config.yaml
n_layer: 10
d_model: 576
n_head: 9
n_kv_head: 9
head_dim: 64
d_mlp: 2304
vocab_size: 8192
activation: "gelu"
norm: "layernorm"
norm_place: "pre"
norm_eps: 1e-06
positions: "rope"
rope_base: 524.0
rope_fraction: 1.0
qk_norm: true
attn_scale: 0.181
bias: "none"
tie_embeddings: "early"
parallel_block: false
extras: ["local attention windows", "gated attention", "exclusive self-attention", "an embedding shortcut", "capped logits"]
init: "uniform"
init_std_qkv: 0.024
init_std_o: 0.0
init_std_up: 0.024
init_std_down: 0.0
optimizer: "adamw"
lr: 0.00116
lr_mult_up: 0.681
beta1: 0.95
beta2: 0.95
lr_head: 0.0114
warmup_steps: 216
schedule: "wsd"
decay_fraction: 0.82
decay_shape: "linear"
final_lr_fraction: 0.0
batch_tokens: 131072
seq_len: 768
doc_mask: true
train_tokens: 1039000000
steps: 7927
dataset: "wikipedia_en"
Each number is 128 + 24 x the weight over its row's rms, rounded and kept within 0 to 255. Layers, rows and columns count from 0. Numbers have three digits each. The size before them is the row's rms in percent of the matrix's.

# layer 7 MLP down (transposed), 2304x576, rms 0.0507, rows 107-213, columns 384-447
103:151128166151086122140111140124102092153147110107144055134125066134126138136090110189117127116143133140065127132129133145141115114118131100136161114101147116158120121165093176176151153203114111
105:119117112165120094131130133115127134117150129155134089090137172168134135086111110158118162145130167099131108112122150132132103083131101148110111115105121126142096140144151136112115165102115155
100:079128135146136119106139086113162144102129110098127163113117134137153149119086120096158130117146087167125131090149145097148153130160144151117106071127110127140100146134128126134123110109150143
089:117157141098103107132192099126079086118156175136142108121114141130150155099098120132079124135115125125104112089094124136122097086132094088087144173138155151126119150120138150120146131127098101
098:126156113162099132121119134170086136154104153165112099129148105148104117151111073211147140144089154158118135155118141175124163118091115107120113144145115114167102169102173086137138149143111158
096:147135085078120131138155146099061142161105111128117141129118146150149142167136150135102157124112130146127124117138119144097138139146100098143120171115141114150121127099102134108092135088138129
103:114081149138116198142153115107091113174116141144101113136139138088096114133128159124107108139113102114107131143117141091115136096125123105153125141138116150116093155166194134096144139118155148
095:192127156127136139124113128141097119157116101148142124124124122088114117175134137140135116148144129121105165138103151123088148137129116135151100156117113161120173156166116166137116078128147105
102:142152123148099168128128122091110127155175144132120140140132138166103099178125113117074161137147086144108110133144097118117134089138119157112197116150146151099119103132149126109141068153143114
108:100120138139120098139145142119092190153117131130146150147125093137126107124116153134096127150145124140121128127128121115118148137148111144102148123121119137151075088127109098125152115133125122
096:143135118111134112098107121116110136109116132130130156136092158094138113122129120081148136083134114154094141084138113146158100154145175118140132152146115124150140101171129154182124085133124091
103:102141114109152107178081141139128135123139072118122150092105132126121088126144150084122086139122109101117115148107103129130140108153121091161146137120171122151103114093119115105127139182146082
100:110078103119143119149161132107140109163142120140098085118124178144066124183094102124172102089143139191176101113171125089104130110136165112128157135114150128109100130124099180144150113138130125
096:091119102140123103140162152144112108105105140164108109074131097116117138165120122142143129140138098113143140112103133086136127130141150116122150146119145126160111154127129133145119142087181149
098:107159064124111182132143135138138105128133166126149095144125104129170117167127120175100096129140154109144200125105110123105095111099110127096133137107129163169162126160085142142106112111158118
096:162122105137120108126129078161096132119120124121133152118107111123075143123142073149126203126138146110173105118135151147146122144147070141106128118136145153099105144105150159120153160124116135
104:112168154135141117090149162112117088132145096101096119133146133122125115094134118097175104162138096135095103124083129111139140108135142126133098109107169116131115110134146091113089098115144192
103:110107136096146109151143095093084116145175119130063101110107148110131146137110145169138151128127140162123154135130143156118107114058109111128136131128116148118072138136112095092114146112130114
098:157153119146133147151118125130120136133128099140101162131131175129138146139094160102112114096102110115109111088117155129179150117142150105122106116132107107130098121159158148111107161117126134
101:138129101137113111136110164107147098119131152117138166131115127083158108155088129147097143109083137110115107135160147120107130078088125102127159093147128162103130156107112117096145140112159125
098:076134145145094133160130123205135137152116174131155158155160087104094121093158114168181103148156041112090121094150140076142082101095144121126149138146151128117148125095177081080110168132149135
093:153132106112161110142136171149155119102142091120094154111126135071109131148135112103136077109130155090126089091111107116135114072148111156166119063154146125161138145112179125127140188133128109
093:149158112155068139133139135119130129157173106146107145151110098122117125082153146100141072136109156161126139104113078108095159120139120105137124086142142143172125155093131114118104140123124116
100:157146134048146148125121127093139105094129127118154149088142120082172156126105090098106174136122142130168132090092149132138160107100112179122112163153156131135123152149154175109122109082139197
092:134122143136121120164103164130107113172109148117116132135137140174121168119119133114128130135135125104090152116111099106130132159115132130141151165149075138125161135122124105147110141075142134
112:121125105100187115123145119140123149124157168145114159165080150141142133151171090085125116125086114131108132110113087099099144148137159118168119107153108133134124143131128155103112135083106145
097:185104122109172150126135167157146126138136125152119126150138168105161141076174159110107181171134111163095126137121190156160077143146124129114154142150091147129150129168136133108110179081104142
090:126143152131146124112091141147137140198148148170121137115118133148142129142162103140130135104142156118152162144135082092115157107162127162161135117120133118156132135160135095100124160161137104
097:146158132112114159087131139153160138141107145092107178160134090174130141149150129075111128106156116090101106133151111099094124123123159120112135110071176138133087126143151093108137125124115138
098:132108131108147140172088105097120121196180125118149132095149137122113158131117151077101167115113116125112135152154157143112131086091142136103161149118118098104114145114152135116157110141141117
095:149117134119119170140112161138091185114110077149166166167161100082113112159172145133116154115142154136120110139123099162135111117147120111134122132115152157117176149134137157138117166122077078
097:146136112138083149131146141113139177153170097145140165113144123131104127109133092107099130144151133121141125121101136086118133102153134106114122146070127150116122142191117124151127095124124134
102:120092095127154137120122127110128146141156123142118149147145133117119143098127128126117125100111097136131134126149098152131132099099153165146111135147139081116087149143101098117096151161144114
105:146148113167139154167166156143154153100106135149077134090148159086207147177103127133112139158128100095122126097160124168138146103150130145104152150112108120163122156103139134159096124113124141
100:134112178129099118147134148075103135118133071144117155149119133124134162160149107121095098148147124105083121092131105155125115112124172102122150145128184131105092139087144166134130113098143134
093:128149105111102171113147146138149130100172119111150116111110122099145132140149095171136143084104092136140103127137125138153148136196158121115130096161087128107097094132149122090121105147147119
099:112072115055121160129133132133140153116075113136129131171133106138091144132129093125149117110134106115165145139148167144128150113116159150166123135169113126150136140128142125140146098113143090
093:090104155142104126092114129123115064113139110157124153105114123156124140120195102135147138159111145143088143095129139147134147136159142117101115105129126151090131142149112130147124106145108124
100:110154122114144115146114133158145114158106117106112133133116116139159126135144093102139122139119105117116127131138163110146120176135099115190157158159121144138117129110118123122126094113139116
096:138129097127170120154112096168147113132172142140157094114098132092144133102090143119131089085145171126132162067113102105136156098146115122168153142091107145135168123157132147092124081101141109
097:125142132131171152111139126059136111151129133159130131122135095163104119132070121080121120166153126145116147132116144119126130092085130153130110100082170163147126090144125122123099180112115126
098:156120100105093123144100150125137133104176104131114111131144106126159148136155157165078094138117141125086159139089134122103130141154084117185157133114176147119131111173112131121152135130125152
095:156128101118146135099128124130108120137125153113134145157117146111132148112107150146144159127140114096174131111189098089111152164123156116126143132126147138117152125125163121124114108114159059
104:155123103114128130105145136141147108144156131109132125080157098114125131106098067067114117107166101152137129115138150142142119076135098099126133155160109127155089120120116156128077131135088118
102:159091098088140101156112097087141117190137181144141112140146128147087118148130165157117138170102095113141105124144128159155112118178146041165167153126145125116128129148146134143171146129123149
098:156125120125101131077132118165134108085146105127127133130127119090111113108151159114129131121106073159126137141128089140105120202127150080045105125133125117167109108139082131140172103106135083
102:116115123098103153137140111120111121117107138111131077153121125107133141184088092122095132136117133130136138159127094110129135139133145134101150154128147119131128116158120155162154187126121135
098:149117120166142101128141138107137129114142102158139132126111109126118085138179105146127126146142155109155183128157084118087119066128106126097104151117093125093137159130121141126110124171094047
102:124110107144134159159120060093104109175089151127134101152145127115131132161128155101117114142118126117113141133089119138128075124138128167102144124124141076116125175106165161156136120156160093
107:119103128121143119102138091156101104147142171100069115135126130122131096125115125135132148107094175130097114115130131130162140101133132063161190173140118122138080128113098148099112157128124088
114:133122083125174103101092119059155169128083155086144161115101140091120161120139136096154142084095115105120116111102154116114150081117142109140139121145114139152074151131138120125097121102118132
095:139114076118099143188144107147175097127170153124122093119120161129152114081160091130118122129151155101101090108117096157135107094126130154119140151140156089113123131148137097114156090088105124
103:110106111116097113124160127112139129153116127137123129138120170121178103133118128194143103142134132091102132144130125127140169079085123119128137108111133169146130092088143153153121131156158165
099:113093132143131134124142148093110101157110134093128146153168118147119127165156106170136120119152098158103123103144109104130118162135123117113101109134141148124124131153127099116154085099160146
091:123128121123118108130121144124112105139113145145146143140124098110119188118135099132144100085091097096117114126142167135104162131110151094139066122105127125157116134139082135143064121133114101
102:121113117128146120108154117136122134114182138159092143115146153136097145094136110091118139116112121098127080127128142151118108120149133190152128155103118111147116116163122108101115112141128130
091:115083114110149122137120152141166130097159112098104062122097148175132124157140119117163137099124107142120124126142128129144132111149111091119129149111132110146134127155131090131098123122157085
105:124122139118104178103136140095113125118147127156095152125101135157101104088130117206111147167136146116122117107129134125145107068141118137103085127094131141104090148125147161112151124098179144
102:130069171147106081142103143146096132158141120113124150148162143084152135102105133136144158114121113130144105140167118140127173145132132153113109064120136086123135187078117117131106132127088117
100:129114146115160130082149090113142114194082077114132121119167085124078147153133148114156123142114109138135150104145112107141146090128118098125148140112093154126154110114114144141138113166144125
093:168146119173152138162126144172133129133178129105114123122139115139138128168148160156113172128102099115147122148110161139119187104126148130131163108141094073149133154126134095116114150133112130
098:149154156113131106138163149099149107127157121085115119152093146152099109151149105067070160110143080097098122166143142131149131131124117098109127106150105146150130123134101120133127115155111112
095:122091128080164125147132116120132155134129116112142120080144159130180114165116157141085116162123134147120143122130140115161092161129111074108142111091117098141124158099106110138122115148139109
097:105119121111104147149156160115157153120145141106123106132179183123146118132143066115140107174146085142158112135147153221134130085119100117115115128093141126100100111121131148164120089147132080
100:141150132172146163117126120130162115105160064108171102110124118105111116116156103133126064161137126141140144097124132121162113085131158141138137128140100093090133128132136109123124141174152090
114:109113095135148101159154090098074073160130103141128103140111107088118102161099151139160136152142093132149099102116125149133177098125103130096137147094129130124059118138119158139137117117103143
098:145080152171177096104096158157151154121147150118147154142108122110155131148106134178106109130094122153137112121172146151123129110107128150127136110140099114145149186122108109118124110146140090
099:137120074119093117114134126120144113133146168093146124165104137116137119162151096117132124127140158149115114110165135142118114135142120153134131121082130150117151154120102113174106086093110105
101:152126136165098157120163159101118143115157134140125114137130130148129126160095105094155137106110107124161129143137102086116157115064119109149112165108141101126066145107097155122102167126145129
095:074114163114135136154100049139103125117124093156141143107118120093120167179121050131117134142146069165100122108102120136140125140113155161115137125125152131121122094139157125118065137130125125
095:119130118159098107138104153121131091130139119115099148102138121191125161182150125106092135107156130123131149123169125123111146124153120147133125148110167095158143093117121152118120176136100151
095:122129114120116135124148147117172145104155132131137110121143175146154113129172155157107103103154140107140143140108162113112111144139102143126135150126120116138162114129150085153161114116125132
108:148143106100069132125085146122127148117120145160137146119157138053163113158107162108074145119140139152102140116093098173114156120137132117172141111100083171148081110142167140126090182129116133
100:124121112131130041133105120140151119157153147109173155141122160131093158121163130179114178112126112116129143145092186174155128164119133122147130131155107120121149153133089134124133147105102078
101:185150125151156141126117151160069143140127143145115096127126158111172098090119094146116128107120146130099114096145119121140102084143132124177102130129093090160115134138092095156077104126107145
098:180123129100108131134122176094139158144109135108124134135121120141108116143110113091140131134161139047094125124140146121112162126155138154113091122136150111085128130122103089143117136131131149
097:137168159124140149111124168134120120133155088132141174171118131153194133126127102109126096152117112159097111097131147099121072127142093153145130093178146129106114108106126168122122105147084133
097:140122098095137154167119120108099145124150149101093138161127138170121129190132143117146119153179143104094143137162143090117102152134151116103144129093136159112181108151127121128140138107142142
107:115138103094140146090150115156091081192116150110134134136119104113130126138113092101141143097121127124146142068149140166140108130167109179190097134138124088126145133156160136138141123157121122
094:126130116089107137129120161148129087147144085132111113135163105155133141116152145151122138099154101116176142105121100131124145125141155136167114123112113161100154088179118153122129113098115123
098:104137128124137150175153131160121139169063109125133103144153172133149075137145095131120141150113101109133084125152151108143120119128100128158125102122120085142099138106132143109068077071133136
096:130129147131093145123083152092153162093155128114135142136080164131112088127193120125103103110136119120080152114113142139103097151118144126148131113171126112145112123151120172115159165118175141
104:110125132106111167126133150131158085111121140137115086163152107122119123147126182123115105107096146097190108125131101124073103106085121103160102137145110173102126116145111067089144108110109172
086:108122120121114128110132078084125078130144125130081104130125094153129138147131132109112139188125116145134085087173139116105084119109114097139108119183132120066124149131156108126144155133153110
098:143131123105113134131124135144130108105117142090118170124149071110138164128106141161147151142139141098133140134159178138142076105181118061125122136128148102153131089129136078115151145105127200
105:137082114097113145123137133158114146135136121140139081107116171136136088160104132171158095111121108172107153104151135094122126133145119159111145133160143131108082108116093115087099126140128118
103:121127132118123110143078132095159163112093116150127123145135114107120149160134154149137111180095146129130129131109123113118129129132185138125119151101166126097151169111142095134124098138142096
103:124106153142120100134177106093117153159133137131109155119119085113129122169146126133138119114109127087153096099102104153114077153097109139172136138144113126156100172122126157133076104078101122
106:102128139136141125119128132131116160168122104110162131113135163134165184163107091081156100125159124119171142137152065133136098112189110118127166121114148089137133154114141138131089122122164168
102:127144149124087172102110138145124141108150145143176138083156137183105138117137115104154065126115156168169135106137161115131113178174138130134108146134153136131179137169121129149184092077087119
094:135112142132172115122139159130143097132138075143106134109143157157113113138132086133101100118102156146103154163115089124118124154088095181140101124105172136120108106169108148147132128139163158
106:095171127138134144174126131128114136112128126162143100146086161117164108094133068102138173140137089122215153126092153125128131148110141105087108154124147117129079162132099134174119152106142138
097:130124158163147149138142199152122132160146138160122100136143144179129150089125114155103120095156114138149104118132090118133120150146095112126118120144129113173140105129107141159135092101160093
106:132127181140077133172149098096121132131147144146154118126124120081102131171116123174130135103079151107137121122118127124134112126110134156191117155101094155125087126152108153151093121111123151
103:101137133106093138087150193119148149130132119112124130134115111124126170147127150157094130128162111140141134120064132121142099132147110092120142136102127112139130147104137162126094120124108124
092:138100144158102124128114125180142121134072131094122110123139140135135153158134109163087075096122141083130169127112084123174107115145126159150156113118139152123142093075135069130104137142174106
107:125085129103155127163132161130137138153121086110127122132108101151132123129153137131115120136123131135127133116121126146111151108145127173126118102127167111124102146144119158114126153145178126
100:173144134130135125167151170179134118173150128141121157132107114150131161080092094090098113098131098101113111085144137135140137110110117109122086146152117121166138112158140122157128133169052158
096:155097118114119120083131106084126143122072124125128111131120097133090142132146163110185143114123119162112115098109158117112155163179155079103109128148167089083142115126131093165116162130119109
108:097141132127110097106158096123122127125135125126114123141159134140143124104103104165124120116134122093102162123140131143148163099137132099108167116159132198123105142157102140164107116137133133
094:136157152121148097124139130112083109143179151115124146104136140065134105156106148142107156161128114124108119127118211121123160081159109112129091100150155157141098161140128160125136123148140102
101:180117165142122105131105101127104109162160079134163123162113158129120121158160140136127116125135127136127137138147126121147098162108118117111105183105143106120119129147104093137158147146112095
096:134116117123089121136095128125127082146132089148125197120155098103137095162096159117137167136098128135143115119150169160130177165109160083126119121135125163094115138103127091136102122107173116
088:137181148185141152125091117152107136097112103138132158157138138156115153111159109107120146139105168088116153107160111130091157107102092091089138139118108142138086174085112132107085115145134143
104:151137111150122125123104120147144120099142136120116104113142142124152164130150094133132123143108126103117132147094158140090136121179109108128118156134141094156133117133099132132083113084169138
106:117105084153137119120159079110107131115143115113110134126141082140100121134150113189144136113119159103098133136181151124116129132120148126116114140130109168096087134140119097132136149154131106
097:074119101177139142124162140090113075100129147043109103117137130162130132115117118150120151141141122121116111163115116091154103117114151079088131128093098166138113179108134080151136149140129114
# layer 7 MLP up, 2304x576, rms 0.0345, rows 108-214, columns 384-447
107:106140120113136134095131141098163121130123102162135107112150169128125142116108137109111129152119184134131107164105111126132129104108101150140134074092145130175116105149158187136097155105098148
105:074118126090146150134143131191134121128115106089123140117102110072141147143127128101106148117159117150106068115103117139087160114129095132114055068121099163124130097168155096121121128096159138
091:133117086149141109084138129134173114104158107148112129124078117078127166124103119194122127139138157136132112111155143139092190146061120096124125080095132141135133117133176122142112125081140135
094:159137118143140107121127135136116105129187133141115135103165153124127155104154116131113123134133130145127140152194136128085149091120136132106086148101190086136166095154126156164138150130156129
097:131116198116129099094126098079149143106119089124136103132189135164074120131122134136147147097108127134163130136134111111148145141134135180088092126138164148149121134111085140168108145096120168
096:140136137147152134125098107142137085137159120128129115123151152145131128152138188079121099163104135111105147116099125169152093120076109129084126133098168158091129125110141140113155125110125125
092:126090109106126129192092122078163131143124104146098128125157127124109158132141128160098116201131140115126091097083123145149117131108120109099148143128145113086194144103110110126142116093133138
101:098085168132112112128121177123098105112139142118114169136156160118123130124113137139077092163129089125150100098105173110111144116079123174136126089107138130132129134165124142141136098121095107
097:088063114136131144155122119119107133172111104093147126117141082151101143126113151123160147118121140143159103139161178134131117122121116124103128131135115123107136141151108138097117108085140133
098:107139122129114116141138127160104140128134104167161113114154108172179123090114145129135101165113138084139107131147127108141152146114119102076144090158173140128113087135095166091128172119105149
104:116147103126130115160140116092143128127168093065122116165094123133089132160125163118128145153161129165120137128128163133132148133132096127121082097106130130154139077125094148117107141145109128
105:144124093100120084065105138128113148108138109116106115140102099157084161112126145078135129130128074096128118129085105138138111107175096146096139138084144174133108117128120120112123112108116121
094:155167144133158126113112190104154102121121143122160159120110160100110130090136157124137175139113121150132076080179136148101092110141124110125112077141129129149110101081109143157104116108112112
108:117112086116136062162171133097140129137123158160154097119127122135155165120146163134092128135126141150153083115140123133107120139128153120109110105121121134127135156175127116125116104171116142
093:073100121158116124140116155145117081111078124159156081112149177126117143128127110128115131107168080069098129140132124085105127164099127179152121100120122082156154162133130170139116164135125137
101:114125141156126138085087097193162116081115131116111121125118165097102127078122112106104093144109200145168143131116115121164140124142113130103076103129120158116115137098100134120129125119144109
098:116168183152130091107157119133144143176136120165128142109133090137132107145102130110140114142116169084144126150146158145148157130168134132077093121093102101098122164110135170168101106158118118
094:153125116125091094162102089094110160159117115114166142128111148141123147106123144109131132115112122121140119122116169106090124131122115144121088138100160120152109121120139134112147105139129131
098:110159140152143104108131116131149117155157105154163148102115113078116149093135143116151133116112151182124140112106115103146098161136164159141086110110111136140148146156136096117120092097125118
102:119159153162106143160120136078143149132123117135154130110151103152109130112127132091114153106115160127132111120135106143093136103135121152131145102138121149131133130142147116151115147110109143
101:133099141116114091143152102124152104190108142131194120144094138105135143141109079186134145115125113162120141146148145079099136079097112077131146124116121166154111120106118094106169147128150113
097:110148143147128152160157133125112116096170146118113135146156119140052131153132136120119139148091128083157098151120151142080137101111140118097109156105116143126126154108085136095104108126106134
099:133121142104084112106116122108132164159107140131125121140113160129134146099113120160113104155137126122124134139133131125118117088100155105123093169075141083152155153150139149128158131120123090
100:126119118110111121173163163156155145141139140167146122153133130093134124157116117115079085151114110156186102135137171116141124110111073134097150148098093085108169087111101113182111087139080131
116:154143113155121124123086113166118111134167091172110144174114127140114104137097161160106132136122143117112161106133116134085119126104103152129155113148150138092118110127109125139112145140124108
099:120099140145140070141122126120139055092137103111140083126128111136119101127123165117125139099141095132121130129107141109084168129135120134092184115124138114091141122137109164124143114123080130
103:139112146127119073157108138077109117108170119127126136135138128158142134124098144128097110148127127126185133119091136122107127122105101134113106119146158092127148123103151127127118125140125128
096:141165102131124084143113111138127135107142128124142135130138078133119099118115166106117103131125122150141101114172124156085117142125156126125099124137064093120140130180115156101123125143147139
097:074098127139061146135091143137150069162120121127139130141158154135119149141172121129101123157143104160152160115161129149130127128140123092103075160160129099083124106120128093122156087104133138
104:134092142101164122138136167112116079139125082144121145106083148099068155138129131149120153140122161109116148124112101134106127175078106181163126152147166157132142107114121134192112125129131142
098:158123147161139125075112146112131164128131089134108145104175158093145098134146139130081117157103157105156102132116092163129091132097125106132138102096146124133141159118087131141194119138127137
101:134131115099181099097134135131201115110141088136146114144149140068126143120095118124094123130131132133121108138118133133121155121151119107147121107150143122131099103113111110120107141126149143
099:172153124094144117142137130102116152131151112132146170149097118067075143112137118131140129116133140119168117129162154132120169135130121139104091129119171131164139124093149124136104133130091103
101:138121139180119160129123126113143115163132099106149128124136143112102152157109109150119137146145149144116119092167137150143150143129130153107135167128136117115140125114134129129114118090088119
097:141122135160139137150129087107098104176115143147121140114149141138086091134135107171092134195130130129165128152121151121089112073112111164155156135126145164122153113090155083104127149129156110
096:122104151154140128102130099095130088092131111123139172075151155094131171146130164156126147147123132153135143104173094144133129136128139163129151102105102128109153140109142131131132075116075159
096:064141142140124104126085115142108096160097086130116173150110186118120135157154142117076121179123113112140116136157148117099113122109091141125105130115146108092112118113133116139123116129147129
092:108149101201099104157124120144178131156130119147130151057082138098165105178093091098137129098158145119135148126136145135151154113157091196138124145121141152107153129171153130147141125151103136
098:137104106128144125117155121124128109155170094105114150137113142091141143136071123124114083131148147109094134155162149176097106091125111170122144110107120124142139108089087097089080087130150130
101:141143131114089069133150101145184102140069122149135091103114156114142119130107114076094139150087131159090114119162137125075139135155154139102108108104159149156120122131138174114161116149093116
096:076115140120101138153173143117142098131127121165133117100155139093127091104113092121150114118130142167142136111185143137140142133177131140083123127127127099090094113110099169088166111115095154
096:150130138143163096169116104087106119165158165145101098168121125120112124110128127113094110142136074104066151140129153148133124136178102108127091080089109092166099126128158077125168090130123110
098:093069143115128120118138136156119168105121114112114139089132134155154119110121138169111151126135123116120086116107130107134172108105141178142106117147135151107112065143174132104147117102127144
094:138113106100098117110170139119164139152116145125149132144116154101039116164150072113101163135141176098144134140139062169123199150137123157114082129102114106128129128123152173093069139116137149
101:117104116168117133136112149145122147138158112156121105108172144124120129087123149135112120173103123132169141089163156144168145115112109127114133085161152109141144128140162141072142154129130149
103:072141142127127144144086114087163156126144134130112147114127113152094099128173102150094084145096118115169103097130132096108146135101150140138172103116142132131128154128120079118141187164120128
102:100116124115128107142103128101140134124081136076127112116153114118126147125184151132077137131153088137152125118136156118128110129090127141126115124135175180172140143096126149130147150116101155
106:100140134179121136118118133123131129186098081142148146118122119096146147132143125121134145109113130173131103143172135130146173151151145127120135098112147109119097096179105126063131148126116167
100:110067130123140118109137107132124113133145094151075103125145129117130161073073100116096135118174131121148122140108149134073141112156097156114154145130097154139148132133124097115080094074087130
093:157131120114132155112117159148125151149104132146139123106085137113147109091120126151122095132142139144110101102165103116115129125134100145141126116132111138175081160146125108138141110151133140
097:132123142130164125109104157144109105144134097162143153127105132143157114095137101157098089092057143126206151120120138113093170130091106128112134156144089131137116078136153123164127115127109129
098:103142139094058143154112117127103085165119146122111123136127092093140096129091156137135138128154169108114122103162145133119150118095120139116125085184096111148178109108126123147117123136145136
101:071104141141158106147118115113099124122129132138179129141113159112101121098076129118110145123128129162163114099184166106104106144125117092132141118134106121144145120118169160144154092134114164
091:150122101076129139135111128103156123121134092100094108121125133131100139125106127128124170114122133113110135087123116124148125105126115109120133158135112108137128105144144159125138071132111155
097:140108158097118138119104136140144118130135122186154185143165099133151107149137130166134079168091121120127103070087153120094137113102094158139123143138124119120129089151132131134143093098126138
100:082135172140084094104132106140125113129094160149127192149162111125141142184107107156101120136163149112136090160109121138160183186130164136117141105096155117117142114151129111150167128138131147
095:139125070134131161133140179115174135142144117128107135085168132136115117121133104148114100138180166152148090149142113104121085133104083133136101130123139118118152115116110106104136166126100114
100:101166141063126112174160118130139112106117131131133160111155099121151110105116113104147101111172131120123123083128163147123146073124130107113155114119159172123097129145119133118150108147131122
103:178114106156153134131141120118099110116128130142126141137149158067114134073167152160111109132111138110149104136124122067104126127129094141115168140162117125123122101111142117126154131116152141
098:138120124114169081125135144095111106111097092109108147054158107111134111106165146097063116140127162119129106098112119112125149167152110127161136112182117089121112147097101120127175125102116125
100:136103102138167147143151127131167129145139109111167151087090156090140148134109148148098131144093098163092073101159143138158106135200100139097097131155092122121125097148163088109137142104133114
099:110148142149109112121125110119103111124154151145101118160105122081087164138115122124139127127103154098158126154101124173170131140149154162158084120138123117124147100155153138119119123117115173
109:110107154128174131118094146123101117177101136132092151083174103103121132137107125119099172165125145125110134122146120145178133154208134094119102123114097101117113091155128106129121146094126127
101:090111100109106136162146159121113118135140139152156097159093107138139104165192113141098094158129157133232172138072116103106138145177152109089123131100135101131135096132105140114170165148148163
098:149156085158133126108149129162131126162147124159159087160144122117146136134122151149090118104135145126160096079147152139130142159159131168130084100131080143123103113122120127133115126116139157
098:099154094137085103170130159139113107107117114128132134126135154129116171134112124137074126100157136158125136161126071114123118136152127124113103116138141114165128114137104090113106129135074179
100:142147157172120139074130105097140072122118128151131120064096103097140150111084165116137179108133148148131122131131119119088175138120119127130092123115088141115121078115142130098164112066107117
094:119090086160153118105164148089131134181166154155143205150137139168146158127130118123123111141119133117163128070144116122092129145136140117067167107085113113154118160125125115155111113116127165
097:161101116181109095094158185139154095118153150137111118125158096148093114105100153116103128180131139131147115130187113131128123137151123147105132076094099090170122133111133130136086131111094161
100:163125101126152110096122139125157163117126139139137154118165165141108122112123141107136165124119138167123107122123114165146124120110122125134062152152131098138146095172103133107150137084142135
107:158147070113097157104077091089100122151132127156134156132124078096096123130135145106101097119130091134124136124150162138109188133115150131121160124143185135090120111102100193103110147105120144
103:127124145105143109163131150178128121117129104130147106130141119166069128106101132124108144107079194157141158104108136150090143171106106160105176127104128118106113089164147146149117128121140127
105:102148134163103125134131145125141112119111128122108139111112113142117124128123098133150103164165125201164097126158138097117110121173146120146135096138121137130091097085172128120159121097104169
107:098144141141099104150112158149149163161128109159166108096116119099165109099135167148102145135139108118134098119092119142148092113131156145134102099099090094150122129169142121109129108106076145
096:139106148151121089127121123101124108121135118105149131143109130135158140177140116129155155190114134145156147129174135145132123156140119141092147121134145095109115139142146131172133156061082096
105:112128118128119142128113151130159154119111105137104116104138092119124121152087118142121128141138123102134118114100119134150145127136116138120078153117146151128119118174124144132153158134102102
105:106108149123086149129148145178151107111084124156122153111118111093168154114110181105138138121106094138092096097124132132103125173137113137128129149128116099111132106091110139092160131103136203
110:113131130156130099115161155134146167159155105160125117144114121134131193113098167143112126129135149102124122121108101114115125106125148099115121075104122151108134143209145114132152120110141132
095:123064149139139107119192153116126106108112129154132101124081152159130099160064138141153143130076146123138120096152158144098108047206102123120168141151116129118130120115112137128100063098118129
105:140143083103087095104121108086114122121120142122153181100103136137134149088132121164127133109131109099159122123104121162129085113068135127135127146152102091108128114189120085087150116095134127
104:121129095125129146137136106142130119158163142113138130145113146126058127195139158091161131159100132137145146099164141184106140134113094148123138117131139112105157101118142089140148138082106143
099:132129104108123142158124124127150061121116129125147122160158126103138148076124151152118129127161139107179143111105154155097128135149111113104140157146136115128164120133139102151145109090095132
089:109115150117142136147131139154121129134097165090162103125119138135130096096174109141173132159144113118105161121133142138085182146101090132109101122131142146139192092142138093108172112136155140
103:144133128127123118150087128108113136133120145133147099134110171077150080124127083115111115112127162129140131146169078168144121136133129132125172136131181123097124111131111093116117157126149162
098:131119098121113111112182127123128153108133124107151134137157103138130082104142126090138129127122147101114167163152118156164176088134116123115149084125095132138136124152157087153119124109133166
101:147164154160073130097118153146165116126127151107140089155110100126072160131124150156117173117152126119138139137145146122132129109139100136156146129151151075150085130118137109150191139130099116
098:128120132131124112143164126135135092130152130164103166084151113145123175142096182145094087110111103101158152141107162110125131155102156147125119118150088150140161107164146105145131148154108157
101:084144150144112109136147150122141135120150114150136108125055166119076130160097142101131166114170138121155113087086134133135134121144063123145133159117113171118131118147100135161099087096114112
105:110125169145143076121116140155140120139086148123179124144139118096155157159119126154111183127100128084111131109166114126154136112091099166147113132131103115144090150169111148130120075115161137
099:134145122123141100125084129081145155120120146128133136106113136107141068116135158128164124131167135132126097112140167110108147114129159070127147102139120138131091137117132131153100094125117130
098:139112062137093092082127162101129103117130150184097145145154086081170087122177127108137159161102097124127126124153102134110105166115148113110127119124128145175146119120189167133129115122107127
100:106176146112096109112120156126115102124123102144148151143133129106110162113060172132155121139132130092118117136147111145083110160131140122128104126126085165120124129173122121101118153133117110
094:106131171166114113144139120125179163128117119126127152103108116081119166118091129127123152114095128113156139105131149145095134127125135167105141133129116123112140134147136106137092142135103171
101:146110121146126098135126114150113090150130121134141108111127128132103127143101119142109130099116144099119159179115135164108129123140104125146145123160128145115129102163156128094130108140099115
094:111132121167103123126154137105137104170147109163149126181120159122125123114147104122094142126169112123140127133114108110110187125126103160145085109152134136111123122179155141120120113120128134
098:097140119117097134098119111132140110128121118123092121162102167108130148158120138169162134170134123185105148106155121124120149159148120117122092102128111105096094108119106123124113150132122146
097:163130099146134138078166133123098110137131097129138124140177143130122173122143126150136084128129119150139119129125178136111154104134103106155137117084120140098146114104113153114216143110119140
100:157110131116118152158133170110168144139106137176145112124135164132144114144142132161091116132105139094169115148092114114121155127157135129138124112119151125143103085120157116143094139150125122
106:121113114143106128084133150152161189105095109123114118098108137112115120103110089118116184107151134124123043111140142118108121100120115138118159128104120122128132151125112169131151110099120141
093:130151137085175100142155176105151146142136077126131117154139098175102101132149135190139142151117150128099105115118182084152134107121117127082096103155109106136155092106127109109132109144110139
097:118100143102157133166079122107192123105114144112124140136111133117122129131120150156091144148081131129119117167100132150148174104113132109105159114117074145104155114135124147127140104141125102
101:166127093116118151170113133136128128180096129128133155140162178160106122096147126129113182158129142123130089100136093099132147149130094129085134138126153093145140112145109149156123136117113184
096:136132162155148104145077144087121106140085088131146136100149110120162090144136189126130145094109108138104090159087119114159145167126113137120133120100126124164139123125087168112168122103156159
102:119152132154133060065155175124110175190103116129103175116121172135177088101142134093109112150110124127085152125157132141139140127139096110117146124146136105146150086164155145108141060110166133
099:132125165127112120160129111146096097118112112092117132177145127142163127133145096159071105149132114136130131135155139171132143133102114110122148135149127128097118122110124131117126107137086114
094:139128109099102115181137127163145153175125145113153106121175115087115150127122113104111123114134076141130159117181076119128134092153129116117161076127104108121154069120120111122132148134119163
099:107147145150071161155117113144157168139127155092125123162143144112097172130124152116132135136169126171159146142156126140136162123134097171113154152172117114122160106130155159127167127126160130